config = dict(
    n_kv_head=8,
    head_dim=64,
    vocab_size=19811,
    norm_place='pre',
    qk_norm=False,
    tie_embeddings=False,
    init_std_up=0.0211,
    optimizer='muon',
    beta1=0.93,
    warmup_steps=200,
)
Each number is 128 + 32 x the weight over the matrix's rms, rounded and kept within 0 to 255. Layers, rows and columns count from 0.

# layer 11 MLP down (transposed), 1344x512, rms 0.0396, rows 442-476, columns 448-511
[[110 169  63 194 127 100 134 106 149 135 167  89 158  37 139  98  60  84 116 110 137 189 141 155  98  58 125 114 128 126 130 108  90  57 133 161  96 142 141 100 130 136  95 103  32 111 148 137 120 146 146 167 115 101 116 125 108 100 165 121 164 159 127  75]
 [140 119 103 130 113  92  12 171  87 188 153 107  64 163 162 175 147 175 225  83 141 118 129 123 113 129  99  71  79 142 140 121 164 122 141 119 125 178 130 138 171 147 173 125 105 131 188 164 120 103 116 161  61 117  93 163 170 134  59 129  52 181 149 123]
 [182 144  93 153 142 112  73 149  90 115 113 103 176 155  45  71 147 190 174 102 117 162 123 156  71  75  84 159 166 125 125 178  94 158 127 122  40 168 150 147 147 121 127 199 146 150 142 148  28  33 119  84  75  78  86 158 158 148 141  50 121 148 161 117]
 [118 104  50 167 143 105 152 166 115 165 151 126 122 120 212 110 143 166 146 137 143 136 168 119 119 136 112 127 123  54  89 100  66 111 125 153 186 132 146  77 157 145 127 127 141 163 118 128 153  76 106 131 137  83 112 150 138 151 145 166 103 125  97 156]
 [180  74  82 105  85  99 113 112 154 169 167 197 121 135 126 133 164 128 157 140 160 185 156 111  81 122  53  76  85 220 146 122 123 160 124 136  84 124  75  56 152 116 160 154 116 149 149  98 101  93 200  96 179 136 138 136 101 108 140 129 170 167 117 126]
 [148 125 101 173 117 147  54 101 143 100  77 131  77 156  51 133 127 125 100 134  78 138 136  75 150  93 125 134 181 123 130 135 112 106 161 135 133  83 101 129 144 161 103 136 167 213 116 158 175  92  93 167 152 184 108 157 201 126 183  87 103 127 152 111]
 [124 164  85 164 137 167 170  98  96 156 117 129 188  84 136  70 170 132 154 155 113 142 141 173  98  64  70 133  58  94 172 154 137 167  91 124 157 142 142 153 141 136 205 154 136 174  94 135 151 151 154 176 184 147 138 172 199 127 149 129  85 156 120 142]
 [145 153 134 123 105 125 176 175 137 198 111 101 101 177 136 106 106 119 147 181  84 112 152 129 129  94 164 125 106 152 120 130 149 186 124 103 146 139  60 150 164 110 177 124  85 139  85 102  93  66 193 155 132 172 122 142 144 140 149 101 120 116 121 214]
 [135 156 102 119 143 134 148 173 124 135 148 132  84 123  56  96  68 128 203 176 150 171 125  83 130 158 126 135 161 108 186 112 195  74 180 148 131 164 129 163 145  99 150 133  82 123  81 134  81 133 206 130 148 127 195 192 191 174 117 130 142 136 102 199]
 [101  98  98 122 146 204 141 158 129  84 157 124 163 138  93 120 104  92  64  87  50 143  81 153 131 123 141 105 137 112 128  83  98 102  92 112 109 146 187 113 156 116 116 111 118 162 123 127  61  45  94 131 152 126 134 169 164 144 134 165  88 154 123 127]
 [125 107 159 161 188 117 126 140 166 105  97 131 118 142  60 114 136 169 123 156  99 175 102 104 110  88 174 167 133  97 101 164 122 137 139 149 101 129 100 100 168  74 120 124 157 139 164  81  86 113 101 184 127 133 172  72 122  49 148 124 114 109 108 111]
 [128  76  64 110 165 158 111 126 189  68 101 109 109 112  72 168  79 100 121 187 155 181 134 193 117 149 153 139  79 112 132  86  82 158 175 130 137 139 113  89 178 141 111 213  92 113 134 147 123   0 130 110 141 175 152 118 122 137 159 143 135  96 158 105]
 [ 94  91 129 104  59 145 160 163 148 159 212 209  96  64 191 192 129 144 168 195 111 143 127 117 101 107 129 167 100 172 126 135 138 114 140 140 174 105  96 135  69 116 120 177  44 135 134  93 181 143 103 161 121 122 123 150 133 104 127 125 187  99 106 106]
 [212 167 114 141 160 218 165 103 158 173  94 144 112 142 115 138  33 122  72 161 113  86 177 110 130  77  89 124  83  82  94  95 116  92  89  75 154 130 133 125 150 169  98 162 111 152 128 131 174 216 150 135 116 136 172 145  60 141 114  79 127 135 116  98]
 [123 152  59 124 194 123  69  55 175  99 115 109 154 192 163 131 144 154 186 105 182 130 123 103  87 125 144 162 145 128  87 142  86  70 143 170 108 122 146 166 115 140 114 122  92 191 120  86 126  86  60 162 126 109 142 163 118  85  84 110 123 174 145 180]
 [104  59 184 153 158  99 153 115 148  96 155 216 106 132 188 113 142 139 173 148 114 170 140 162 138 133 128  73 146 158 146  83 157  95 131 196 145 108 153 149 162 129 116 111 136 135 107 141 109 120 183 157 193 141 140 190  88 110 151 196  84  97 142 161]
 [221 145 134  87 119 142 130 148  70 107 103 126 137 135 137 140  69 140 128 158 137  88 108 144 115 105 192  97 139 161 133 118 156 174  68 157 141  91 114 115 114 120 103 148  67 170 101 101 142 208 145 178 172 146 153 112  96 117 159 122 193 135 117 175]
 [ 86 125  84 142 106 136 165 167 167 151 191  60 112 124 133 168 129  61  90 107 150 116 148  56  99 183 126  82 113 184 113 106 116  80 193 108  89 103 136  82  61 138  67  85 139 140 138 122 125  78 100  64 139 180 106 120 137  92 101 210 100 116 151 132]
 [150 191  81 139 188 113 138 156 107  71  71  92  55 111 168  99  81 106 144 142  93 126 105 100 130 151 163 145 155 119  84 114  94 114 188 109 122 135 154 154 141 111 101 136 100  84 113 178 111  64 121 118 124  83  65 186 161 109 140  92 139 107 132 134]
 [158 114 147 120 225 198 140 119 118 117  84 137  91 110 166 140 112 127 112 120  77 137 163 162 125 132  76 153 118 102 131 137 199 101 149 126 112 106 105 164  68 159 172  86 111 191 141 166 148  60 156 126 123 141 131  83 131  96 143 107 136 138 142 109]
 [156 128 120 137  84  74 102 124 139 146 103  97 125 139 110 164 137 151 158 121 136 120 137 121 141 154 107  97 151 129 120 125 136 112 141 146 158 130 148 156  85 142 164 148 119 161 131  80  95 108 133 122  99 180 103 117 103  73 129  82 113 138 116 130]
 [104 170 167 115  26 156 107 115 158 128 132 124 156 166 107 161  91 108  90 122 117  92  67 166 131 156 178 173 134 147 160 194 124  68 126 161 159 152  58 156 130  96 112 106 188 102 101 161 162 172 124 128 131  90  58 137 113 203 129 107  95 124 168 149]
 [133 153 104 117 165 153  99 140 128 167 156 163 122 148 201 131 136 146 162 196 114 151 129 190 154 127  98 151 191  95 136 133  90 113  58 108  81  89 116 122 116  88 157 153 160 125 121 128  78 149 137 124 147 148 154 114  92 115 104 115  30 106 138 111]
 [144 161 135 106  83 128 164 120 126  74 162 163 116 137  87  88 125 159  83 164 106  97  72 149 140  66 148 105 121  88 127 134 137 120 129  77 116 118  67  92 148  89 141  89 133 141 121 119 131 168  94 138  65 143  81 127 125 136 136 107  81 103 181 133]
 [121 126 117  96 178 100 104 162 154 159  99 128 129 169 101 106 133 125 121 142 173 176 143 168 123  88 172 123 148  95  95 151 155 105 168  97 150 138 137 193 107  93  91 105 167  99 192 110 130 202 116 124 138 166 105 148 123 131 136 131 141 156 161  27]
 [ 73 123  79 108  98 151 113  70  63 131 108  80  86 180 155 155  89 149 144 129  87 178 122 149 154 160 164 103 116 114 178 124 186  94 100 140 144 128 181 146 218 171  79  64 169 147 114 142 125 153 119 142 189 133  93 159 131 130  90 105 135  69 125 142]
 [112  76  95  91 164 101 126 147 121 102 110 161 170  89 155 152 118 182 157 164 108 146 127 164 180 116 159 148 128 103 101 112  71  72 125 157 187 121 114  92 131 140  70 146 126  63 120 149 121 119 101  85 103 149 115  82  95 120 162 147 157 192 113 131]
 [208 130 106  80 148 190 132 211 152 132  48 137 157  82  83 100 104 172 103 128 128 111 174  67 131 134  91 156 146 145 124 158 181  63 104 157 172 119 163  96  90 122  69 124 115  62  89 139 126  63 102  78 165  84  79  83 152 130 106 144 121 139 133 101]
 [107 131 126 167 170 106 177 215 120  82 112 184 162 133  77 137  99 152 136 133 221 113 117 182 143 121 168 139 146 164 104 117  92 130 137 115 123 100 122 159 130  54 127 147 133  69 144 195 140  50 142 132 131 141  71 108 128 143 139  83 119 113 159 128]
 [127 101  96 162 100 113 173 116 134 185 174 112 197 176 144 163 127  86  95 118 162  98 113 130 164 108 110 155 104 111 155 161 108 160 138 178 168  87  86 124 150 135 174 130 136 152 108 121 115  86 151 108 121 156 145 137 115 117 137 125 138 141 130 101]
 [142 163 160  69 143  98 151 130  80  96 147 188 153 105 165 209 112 132 134 137 162 145 119 150  86 126 149 132  79 127  63  68 115 145 147 184 109 174 175 115 137 144 142 145 151 137 179 121 117 132  85 160 111 112 146 105 126 121 102 161 106 100  73  80]
 [153 100 127 137 181 124  28 126  87  72 136 168 135 173 146  97 103 186 164 123 138 147 191 103 120 130 130  87 158 133 163 139  98 147 116 114 132 127 138 121 118  84 110  96 142 124 156 124 105 134 180 142 119 129 125 144 130 154 158 128 114  62 104 130]
 [143 154 130 148 115 121 221 154 136  98 203 131 162 157 132 124 151 125 124  94 115  93 118 166  90 143 106  99 148  70  71 120 151 135  80 134 127  71  90 158 116 125 154 118  76 123 157  95 102 145 128 131 103 141 155 107 179 144 118 162 108 110 135 148]
 [164 139  99 148 162 107 102  93  69  80 153 136 143 102 143 124 100 149 163 116  89 114 148 115 126 127 100  79 159 131 137 120  94 131  96 180 136 205 104  94 157 134 124 109 169 109  82 168 215 116 151 143 129 122 129 156 120 194  87 147  78 170 132 135]
 [118 140 112 124 115 125 111 100 162 153  96  91 115 200 108 128 161 179 137 135 192 122 153 113 176  86 155 106 187 156 129 114 114 124 133 121 152 128 183 126 210 119 123 162 116 110 126  94 128 145 130  85 149 140  65 171 188 139 108 146 154 128 167 168]]
# layer 11 MLP gate, 1344x512, rms 0.0625, rows 443-477, columns 448-511
[[151  89  92 149 138 106 114 128 149 177 109 140 117  40 152 158  90 122 133 126 182 131 214 171 105 147  89 120  79 170 101 116 157  97 128 185 175 166  98 145 104 127 103 130 122 102 146  91 150 107 111 120 123 102  92 162 146 130 167 103  88 136 152  96]
 [134 157 128  85 105 162 179 124 128  94 130 132  99 114 144 148  96 149 119  98 102 157 203 191 204  90 155 145  77 156 174 114  69 130  83  94 131 150 118 136 158 185 114  72 126 104 130 146  80 135 123 130 188 122 142 149 128 137 144 139 131 162 109 107]
 [132 137 115 213 124 123 113  83 209 131 129 125 135 102 113  50 138 129 217  91 134 155 117 143 114  78  94  79 157 111  74  47  83  89 117 126 137 174 162  94 138 101 104  64 144  95 154 183 203 170 120 173  73 185 130 138 205 173 135 172 105 118 151 134]
 [166  79 156 108 102 106  67  74 109 171  90 202 130 116 133 133 153 120 166  97 150  98 124 102 119 123  89  97  90 198 118 157  81 100 179 162  78 123 126 107 188  98  61  60 152 150  34 111 128 139 138 169  69 157 151 165 129 138  90 168 120 126  39 136]
 [112 113 127 186 124  89 140 209 192 117  92 102  84 135 117 142 161 149 124  98 176 114 140 145 129 107 101  95 143  95 112  94 193  98  67 139  73 125  90 107 127  65 177 175  92 103  79 165 144 126  34 188 179 119  84 106 162 113 175 112 135  98  80 128]
 [196 108 106 192 104 167 194 156 174 172 128 153 158 161 137 102 172 111 145 162 134 140 154 171  99 158 146 131  85 144 113  86 151  96 140 149 144 115 112 171 105  97 112 125 159  78 106  59 135 129 208 120 107  85 183 118 154  97 102 163 188  85 120 141]
 [157 168 172 134 154 162 114  85 146 134  90  89 136 115 102  95 107 116 107 166 145 141 127 146  91 197 125  71 132  84 136  89 116 103 151 141 136 161  97 135 118  72 106 101 132 109 123 154  84 103  89 136 163 104 176 139 149 131  98 150 109 142 111 102]
 [ 85 151 136 134 108 169 164 153 155 148 212 142 163 123 126 123 137 185 115 174 210 211 124  94  97  50 145 125 153 162 162 131 155 136 119 118 119 122 173 140 107 112  77 100  40 159 154  85 123 154 100 135 179 131 186  82 118 145  57 115 136 150 102 148]
 [101  74 133 115 120 106 141 123 127 176 188 138 115 135 102  98 144  88 142  87 120 185 117 120  93 175 135 165 125 157 107 135 154  68 127 159 184 226 132 127 197 197 149 109 120 122  94 156 190  82 154 127  87 108 137 171  95 190 142 112  51 106 146 137]
 [122 106 136 151  70 173 123 167 119 147 146  98 107 141 127 106 137 116 131 104  95 111 111 128 164  94 217  75  65 131 132 134 133 136 101  86  99  75  87 125 142 124 151 105 137 148 166 164 116 119  38 166 108  81 100 153 138 156 103 119 156  97 159 120]
 [117 100 160 140 140 148 142 163 114 135 124 120 144 115 138 107 181 156  91 167  83 158 116  94 190 128 123 130 140 147 116 136 176 122  31  78  78  99 135 209 132 128 104  78 103 104  75  92  90  71 109 111 130  48 106 168 119  67 145 109 191 137 145 164]
 [142 140 143 207 134  92 149 130  82 138 125 138 151 114 132 131 108 113 160 129 129 132  87 122 100 142  57 107 111 108 141 120  85  98 142  77  84 143  92 164 147  79 150  68 163 135 169  93 108  60 167 109 108 142 102 179 100 148  52 108 163  61  90  88]
 [ 84 134 102 140 158 178 172 161 179 150 152  88 176 180 125 119   1 102 161 124 154  72  88 121  73  83 125  64 127  84 108  79 155 140 139  80 131 140 114  95 123 141 141 157 107 145 148 142  99 114 132 113 156  89 142 153  81 111 156 182 104  98 113 158]
 [146 113 100 151  75  90  91 156 130 132 138 102 147 121 112 108 163 121 116 119 116 165 138 151 132 157 123 142  94 111 150 216 177 139 107 148 156 130 122  82 165 155  76 112 148 158 119  68  86 136 111 160 175 128 137 130 123 112 107  51  95  94  59 163]
 [154  85  91 136 111 131 173  74 129 148 113  90 176 115 129 197 131 149 125 150 168 172 108 135  32 178 185 108 122 118 175 122 101 109  96 141  89 177 176 118  81  83 124 105 102 148 208 141 187 147 145 126 153 120 176  99 112 137 143 150 130  91 163 114]
 [116 162 114 131 106 106 201 121 128 117 144  80 112 125 163 160 115 135 127 159 198 144 102 169 114 197 193  46 204  88  62 143 125 163 211 103 148 174  85 102 149 114 108 130 149 158 124 155 125 192  97  99 190 119 168 100 133 113 100 180 157 123 129 165]
 [197 103 119 173 163  88 209  87 135 153 112  93 167 133 130 175 158 173 113 149 204 160 174 160 118 135 112 119 150 108 122 143 146 173 121 158 106 137 135 153 150  62 103 171 169  71 155 121 118 120 135 132  99 158  74 110 166 171 124 116 165  29  46 170]
 [ 85 151 159 186 125 119 131 128 162 132 179 126 118  98 106 207 116 174 135 137 118 118 102  66 158 129 124 147 133 138 122 135 117 139 106 108  77 100 105  69  90 151  73 109 107 115  81 146 183 144 138 101 141 182 125 137 130 128 115 134  63  85 159 114]
 [ 82 126 176 153 122 179 124 107 125 164 132 111 107 190 107 168 107 153 116  94 101  93 116 148 161 115  38 148  94 146  69 104 146  86 154 103  61 162  95 156 153 123  65 104 129 185 134 106 195 207  83 113 139 119 111 152 188 128 109 156 139 128  98 165]
 [170 151 157 141 111 138  88 189 116 128 171 139 158  95 139 162 108 118  88 158 128 153 106  93 150 135 131  85 103 141 109 142 179 129 152 106  84 126 118  96  86  94 145 167 146 163  45 125 123 107 139  72 151 122 109 123 167 124 105 147  87 151 141 158]
 [172 136 172 152 172 177 146 117 165 137 156 127 133 181 130 114 166 158 108 161  71 160 125 161 130 136  80 129 105 134 154  88 141  91  94 149  91 130  94 132  85 135 121 191 117 100 125 119 164 134  99 180 126 113 106 102 131 124 142 151 190 135 177 121]
 [ 91 169 143  63 140 102 116 167 201  66  96 117  97 193 113 140 152 123 168 157 161 107 106 160  75 137 164  64 120 190 150 139 174 105 157 120 111 110 168 120 153 137 127  87  91 124  62  84 142 134  90 132 192 146 111 123 207 181 132 167 129 105 171  69]
 [ 98 160 154 119  64 172 191 103 155 113 108 158 103 135 183 109 133 124  96  82 124 182 129 126 118  66 179 137 158 107 123 138 106 136 158 175 132 118 121 111 155  87 164 109 132  93  68  60 152 145 102 116  68  96 140 143 129 128 159 152 126 101 134 116]
 [ 85 118 164 113 188  88 133  61 168 169 130  82 136 143 174 145 161 158 133  92 133  97 147 172 179 171 153 218  85 129  57 143 117 129 121 141 127 108 120 181 149 103 164 139 157 140  98 113 110  95 143 145 177 148 166 130 145  72  91 120  59 106 144  71]
 [104 138 102 128 120 112 133 108 152 139 176 129 116 132 148 152 148 135 167 150  98 108 122 100 112 148 132 156 141 133 155  79 129 136 101 121 105 107  92 120 162 126 219 153 115 136 118 138  98 132 120 181 179 160 103 113 199 141  92 139 130 154 164 167]
 [149  97  66 130 173 137 169 152 172  99 157 172 170  25  75  73 139  94 117 148 149 100 150 149 179 148 171 139 118 133 167 195 103  77 146 125 123  80 116  54 166 118 135 131 115 113 126  92 111 151 136 174  86 187 111 119 108 140 115 141 128 146 156 119]
 [155 121 142 128 147  86 137 145 149 143  73  84 162  55 115 106 126 153 142 131 115 108 112 119 146 176 128  66 127 182 150 160 173 115 107 132 110 102 158 158 105 120 106  82  83 159  97 102 156 184  96  86 212  84 148 128 112 122 113 132  79  78 101  89]
 [102 102  99 110 114 127 139  54 127 185 160 102 126 109  83 175 151 142 132 119 105  74 129 133 105 194 153 141 135 136 128 103 113 117 154 115 110  75 125 180 159 116 136 122 102 127 204 105  97 118 122 125  74 108 146 123 120  74 172 134 154 120 157 103]
 [141 152 123 193 182 163 155  79 107 140 101 160 103  74  91 135 164 123 117 106  87 174  99 100  93 129 126  98 110 101 139 121 112 134  98  97 198  95 142 142 184 167 137  94 162 108 165 144 104 111  65 130 113 136  93 208 129 132  91 118 206  98 148 136]
 [143 107 125 173  98 111 180 158 126 164 108 141 117 143 112 105 117 129  87  87 118 155 164 134 122 130 169 145 142  94  96 131 160 157 153 114 128 103 126 166 143  98 127  89  77 134  99 123  90 130 135 120 151 110 178 169 119 163 102 119  89 145 164 166]
 [121 178 149  76 102 145 132 106 142 128 169  74 136 133 182  98 153 149 169 151 173 117 145 123  90 145  98 109 177 115 114 114 124 106 122 128 100  73 122 153 123 160  98 134 130 129 158 129 163  91 167 116 133 127 130 184 167 108 160 153  58 128 125 157]
 [129 100 215 121 124 159 113 115 119 137  62 163  39 160 125  72 153 155 108 196 129 148 114 111 126 130 126 128 209 117 142 142 113 101  92  97 135 134  82 160 156 209 131 131 180 106 142 165 192  71 121  88 155 162 118 142 115 101 109 168 138 159  97 105]
 [144 185  96 117 142 159 109 112 142  77 185 150 132 147  93 154 151 121 110  89 153 124 139  98 156 116 171  52 145 108 141  90 133 143 154 142 131 132 138 169 122 120 113 136  77  89 118 134 151  74 169 115  85 100 160  79  62 150 172 179 146 181 100  97]
 [141 141 162 128 101 101 131  86 106 160 144 147 129 127 112 109  97 143  84 190 109 119 128 137 136 122 160 168 144 205  68 123 192  79 153 135  74 204  70 160 148 159  87 208 131  60 113 141 128 136 144  76 132 115 133 169 135 113 107 146 123  81 143 147]
 [101 127 113 107 179  72 100  85 106 121  61  94 171 113 141 108 132 183 102 139  89 106 130  89 141 168 136 114 115 143  82 119  61  67 129  89 166 173 148  61 164 121 105 103 101 149 126 123 138 102 158 112  68 148 167 149 131 162  37 169 113 134 142 113]]
# layer 11 MLP up, 1344x512, rms 0.0669, rows 443-477, columns 448-511
[[138  61  83 147  77  72  99 206  60 137 109 105  64 133 112  84 133 117  82 152 167  83 140 107 206 123 106 138 136 153 119 116 173 142 180 129 151  79  87 125 168 104 115 112  94 132 144 123 161 151  89  92 133  98  91 172 159 142 183 151 160  79 189 138]
 [105 143  81 150  90 180 121 127 189 212 123 115 167  98  97 140 146  69  88 159 148 192  96  73  85 138 124  96 139  74 100  79 102 114 155 123 135 119 159  69 116 131 133 194 127 129 114  63 102 140 124 123 113 124 119  96 157 142 170 123 138 117 162 143]
 [144 206 100 159 148  90 161 130 119  97 133 147 111 122 130 130 157 164 121 135 153 103 128 168 144  48 135 156 101 120 120 123  98 100 127 117  95 148 118 117 158 141 168 125 135 142 104  70 114  94  99 151 125  70  89 143 149 100 100 149  89  91 160 167]
 [132 118 141 156 139 139 123  96 118 157  86 185 128 130 146 147 121 104 139 104 127  95 101 111 101 152 108 170 106 160 133 175  80 121 124 160 141 173 163  55 121 144 149 101 164 133 104 148 110 119 174 114  83 138 139 136 121 108 109 141 144  78  94 135]
 [159 142 111 187 101 133 158 103 184 138 150  94  64 115  85 131 103 100 162 143  63 175  50 177 157  94 175  92 202 142 139 130 175 147 125 121 128 162 129 111 115 171 142 105 122 150 173 121 107 133 203  97  90 122 148 136 128 128 127 118 184 164 122 186]
 [118 133  80 136 136 140 115 156 162 171 125 114 138 130 158 101 174 140 148 191 104  98 118 159 174 122 127 100  90 143 164 155  64 100 141 230 152 115  65 135 173 150 131 103 149 130 108  84 127 165 106 166 105 162 124 131 141 106  73 184 131 127  47 187]
 [143 121 141 105 159 169 127 118 101 156 190 103  96 128 119 141 134 148  84 145 104 134 164 171 131  96 130 160 144 155  77 136 195 145  78 106  70  92 100 144 136  42 114 149 151 166 103 124 152 120  96  93  83  93 137 149 108 110  67 110 127 148 177 138]
 [138 160 110 116 116  43 129  93 176 136 104 104 107 169 147 137 152 155 116 100  98 118 100  98 101 133 118  80 194 186 174 165 156 109 112 114 142 155 132 162 150 106 148 142 135 135 111 151 119  62 155 122 173 131 158 147 133 115 104 141 129  87 164 156]
 [114  64 164 125 168 166 133 120 136  97 140  87 141  73 128 173 137 151 123 166 155 151 198 165 113 107  75 107 142 209 106  69  29 104 138 138 100  51  97  90 165 127 167 142  74 113 126 154 173 132 121 145 133 159 164 128 139 155 137 144 104 126 128  95]
 [131 158 107 131 147  97 155 102 111 118 130 104  99  95 164 139 155 150 108 170 130 106  85 131 146 111  95 105 134 137 170 145  95 129 130 127 186 172 209 104 115 164 129 140  72  89  86 187 138 160 142 118 126  72 125 114  69 202  99 135 108 185 207 151]
 [137 121 128  91 197 160 103 183 110 132 104 113 163 193 163 135 152 154 135  66  96 126 132 160  90 126 147  92  55 142 113 186  75 100  80 161 134 148 178 125 106 148 132 129  75 157 135 157 112 118 147  84 105 128 180 124 150 143  94  75 116 135 115 122]
 [113  78 120 113  98 100  78 164 136 150 137 174 109 114 118 139 144 147 142 187 116  80 133 148 101 159 179 125 155 121 157 147  32 127 142 102  92 150 118 135 155 120 162 128 114 142 128  42 136 110 102 151 173 160 133 122  38 131  98 174 138 156 164 166]
 [161 102 162 171 101 136 164 169  96 111 114 116 125 123 131 202 174 117 112 173 202 124 176 147  95 117 123  90 128 157  96 187 162  64 131 134  51 136 187 125 153 147  68 160 137 117  91  98 175 159 140  98  77 138 130  86  89 164 131 179 154  97 145 168]
 [120  92 150  92 128 156 139  91 101 148 151 105 120 148  90 144  81 200 120 106 112 143 172 126 109 126 138 114 151 143 100  59  67 134 141 112 128 156 171 147 136 124 115 167 103 161 132  99 106 172 121 123 198 123 152 116 110 151 115 107 120 127 152 187]
 [165  92 154 186  96 144 100  66  81 147 122 148 184 106  76 156 131 103 130 150  72 110 111 143 114 177 170 130 159 126 149  98  95  54  74 150 150 160 133 139 139  52 105  77 144 122  96  87 169  92 148  35  62 146 219 187 130 117 139  70 158 127 154 194]
 [198 145 133 138 126 146 151 122 136 136 118  96 112 191 147  94 119 111 137  83 135 208  77 127  72 165 145 126 182 151 151 133 114 123 119  83 101 146  74  58 127 111 139 133 151 174 121 134 174 140 143  60 156 114 119 134 158 133  77 151 124 205  85 173]
 [156 124 137 125 102  98 155 121 117  36 171  77 204 106 135 130  88 146 157 126 121 139 160  98  86 124 132 109 145 195  91 177 101 131 136 106  77 125 156 185 152 135  79  87 182  36 136  81 155 154  80 139 115 119  68  44 112 123 172 157 111 113 142  91]
 [102 106 164 117  93 128  58 138 105 138 105 160 158 123 151 165 155 176 140 120  88 153 139 131 133 117 106 182 124 114 160 103 143  80 133 128 142 117 156 153  88 147 110 112 158 159 127  81 136 158 139 103 117 147 144 108 117 141 130 117 188 165 104 108]
 [156 138 128 124 132  90 112  95 107 158 177 158 114 114 171 153  89 159  98  97 113 116 128 137 174 175 128 141  99 136 112 140 163  68 153 142 118 129  96 143 125 213 145  93 134  69  88 122  97 106 117 131 180  72 128 146 142 131 140 155 164 128 119 134]
 [138 158 151 139 125 119 143 140 131 167 115  75 138 108 118 131 165 131 170 131  84 149 188 119  37 142 143 105 146  86 106 119  53 133  80 123 133  88 119 142 116 119 103  95 131 106 136 108 132 174 119 117 162 180 129 136 151 116 114 125 137 150  79 120]
 [142 127 134  97 154  87 178 105 136 206 183 121 107 146 151 109 147  86 158 118 139 131 120 111 189 180 148 126 144 147 154 153 111 156 156 147  91 164  87 136 119 121 185 104 166 111 143 102 130 107 150 146 127 124 132 167 175 116 132 143 100  95  86 167]
 [135 184 105  69 127 176 183 170  99 131 191 107 114  83 114 195  86 112 133 123 111 125 142 107 115 145 127 102 118  96 121  81 135 142 124 128 107 174 131 159 115 119 167 201 131 103 163 127 117 133  20 156 181  99 141 168  77 109 147 137 181 139 138 101]
 [166 103 136 116 122 142 180 139  87 130 152 162  78  93 122 109 180 133  96 116 143  84 104 104 134 114 148 146  98 124 152 166 140 113 167 119 126 172  72  99 139 117 126  99  96 174 179  49  99 140 150 131 178 134  99 183 134 163 139 152 128  57 152 108]
 [137  85 148 158  52 168 197 121 154 110 131 154 120 152 102  88  95 186 164 172  99 111  89 105 155 140 113 153 109 174 102 143 118 128  67 141  97 113 135 165 123 160 151 146  91 111 148  88  88 141 119 109 123 145 156 135 114 132 131 201 102 106  81 180]
 [108 161 158 164 112 100 110 133  78 149 123 139 110 153 143 157 114 109 111 133 144  91 184 129  87 149 120  60 106 103 168 122 136 170 139 123 165 160 138 115 128 193  97 116 180 181 137 178 132 130 129 142 114 119 110 186 142 126 136 157 112 161 134 165]
 [114 147 111 151  94 149 133 151 137 149 124 107 132 144 165 154 129 159 101 118 111 133 154 141  66 141 127 161  66 101 103 129 160 116 122 154 123 174 151 143 114 111 135 114 169 116  95 167  74 131  81  92 178  52 117 105  91 103 126 125  67  83 162 116]
 [ 78  85  82 143  81  96 107  93 106 121  89  99 188 115 115 158 163 129  89  97 167  59  49  79 122 143  92 102 158  86 166 150 200  93 155 144 131 116 126 173 121 126  90  94 154 149  77  85 165 176 138 128 171  85  93 174 146 108  79 131 141 197 164  75]
 [119 124 157 119 153 137  84  77  70 106 174 111 186  68  65 153 135  75 204 124 122 141 118 160 181 204 162 120 161 112 131 122 160 147  69 144 129 123 133 138 155  75 134 174 125 121 150 161 137  39  98 101 107 140 121 103 120 165 138  99 141 168  87  91]
 [125 103 121  79  98 167  49 213 121 143 122 123 102 124 143 113 133 103  52 176 141  77 143 113 143 127 108 159 156 107 162  85 131 149  73 126 116 170 115 169 175  99 151 141  91 123 173 156 151  89 103  36 124 159 125 126 117 125  85 139 157 138 111 129]
 [142 156 129 182 158 142 113  92 141 110  82 143 131 188 112 149  87 140 110 128 101  94  64 135 144 148 163 126 114  97 127 119 128  80 128 134 133  92 156 132  86 103 143 168 132  90 180 111 171 126 121 165  68 135  86 165 181 145 120 120 104  74 131 176]
 [133 119 137 122 116 145 158 160 157 116 135 125 130  74  69 181 148 184  84 112 120  74  59 165 124 101 109 143 135 163 134 138 119 137 126 119 139  86 179 180 149 109 108 114 104 178 133 114 138 122 106 188 125  96 117 123  51 149  86 117  97 155 134 149]
 [161 149 121 155 120 115  70 105 148 167 156 131  86 157 119  89 127  68 111 106 156 101 175 132 106 136 123 113 138 198 128 114 154  94 151 103 125  78 151  91 125 138 169  74 157 159 142 104 121 129  84 110 117 123 132 128 120  85  78 108  85 134  96 156]
 [113 117 146 127 130 131 147 125 129 177  96  85 144  75  94 190 151 132 223 112 137  96 170 140  97  78 115 132 110 126 108 161 158 125 147 109 131 123 129 110 173 133 116  78 133 205  72  86 112 113 118 158 197 143 114 171 153  97  95 109 171 140 157 108]
 [114 174 126 104 109 120  84  98 113 163 110  76 100 161  98 111 125 123  65 156 138 136 116 189 104 129 174  92 146 125 168 167 139 102 118 211  76 116 128 121 138 130 147  76  96 139 189 110  93  92 184 123 153 173 205 152  86  99 124 101 145  63 105 135]
 [165 151  76 143 164 137 123  73 105 181 152 164  89 167 136 173 109  77 113  94  98 137 128 100  18 108 165 184 127 121 174 134 137 131 115  98 110 115 128 187 129  73 174 162 171 135 152 138 112 189  78 130 161 110 148 112  80 109 131 141 103 119 137  89]]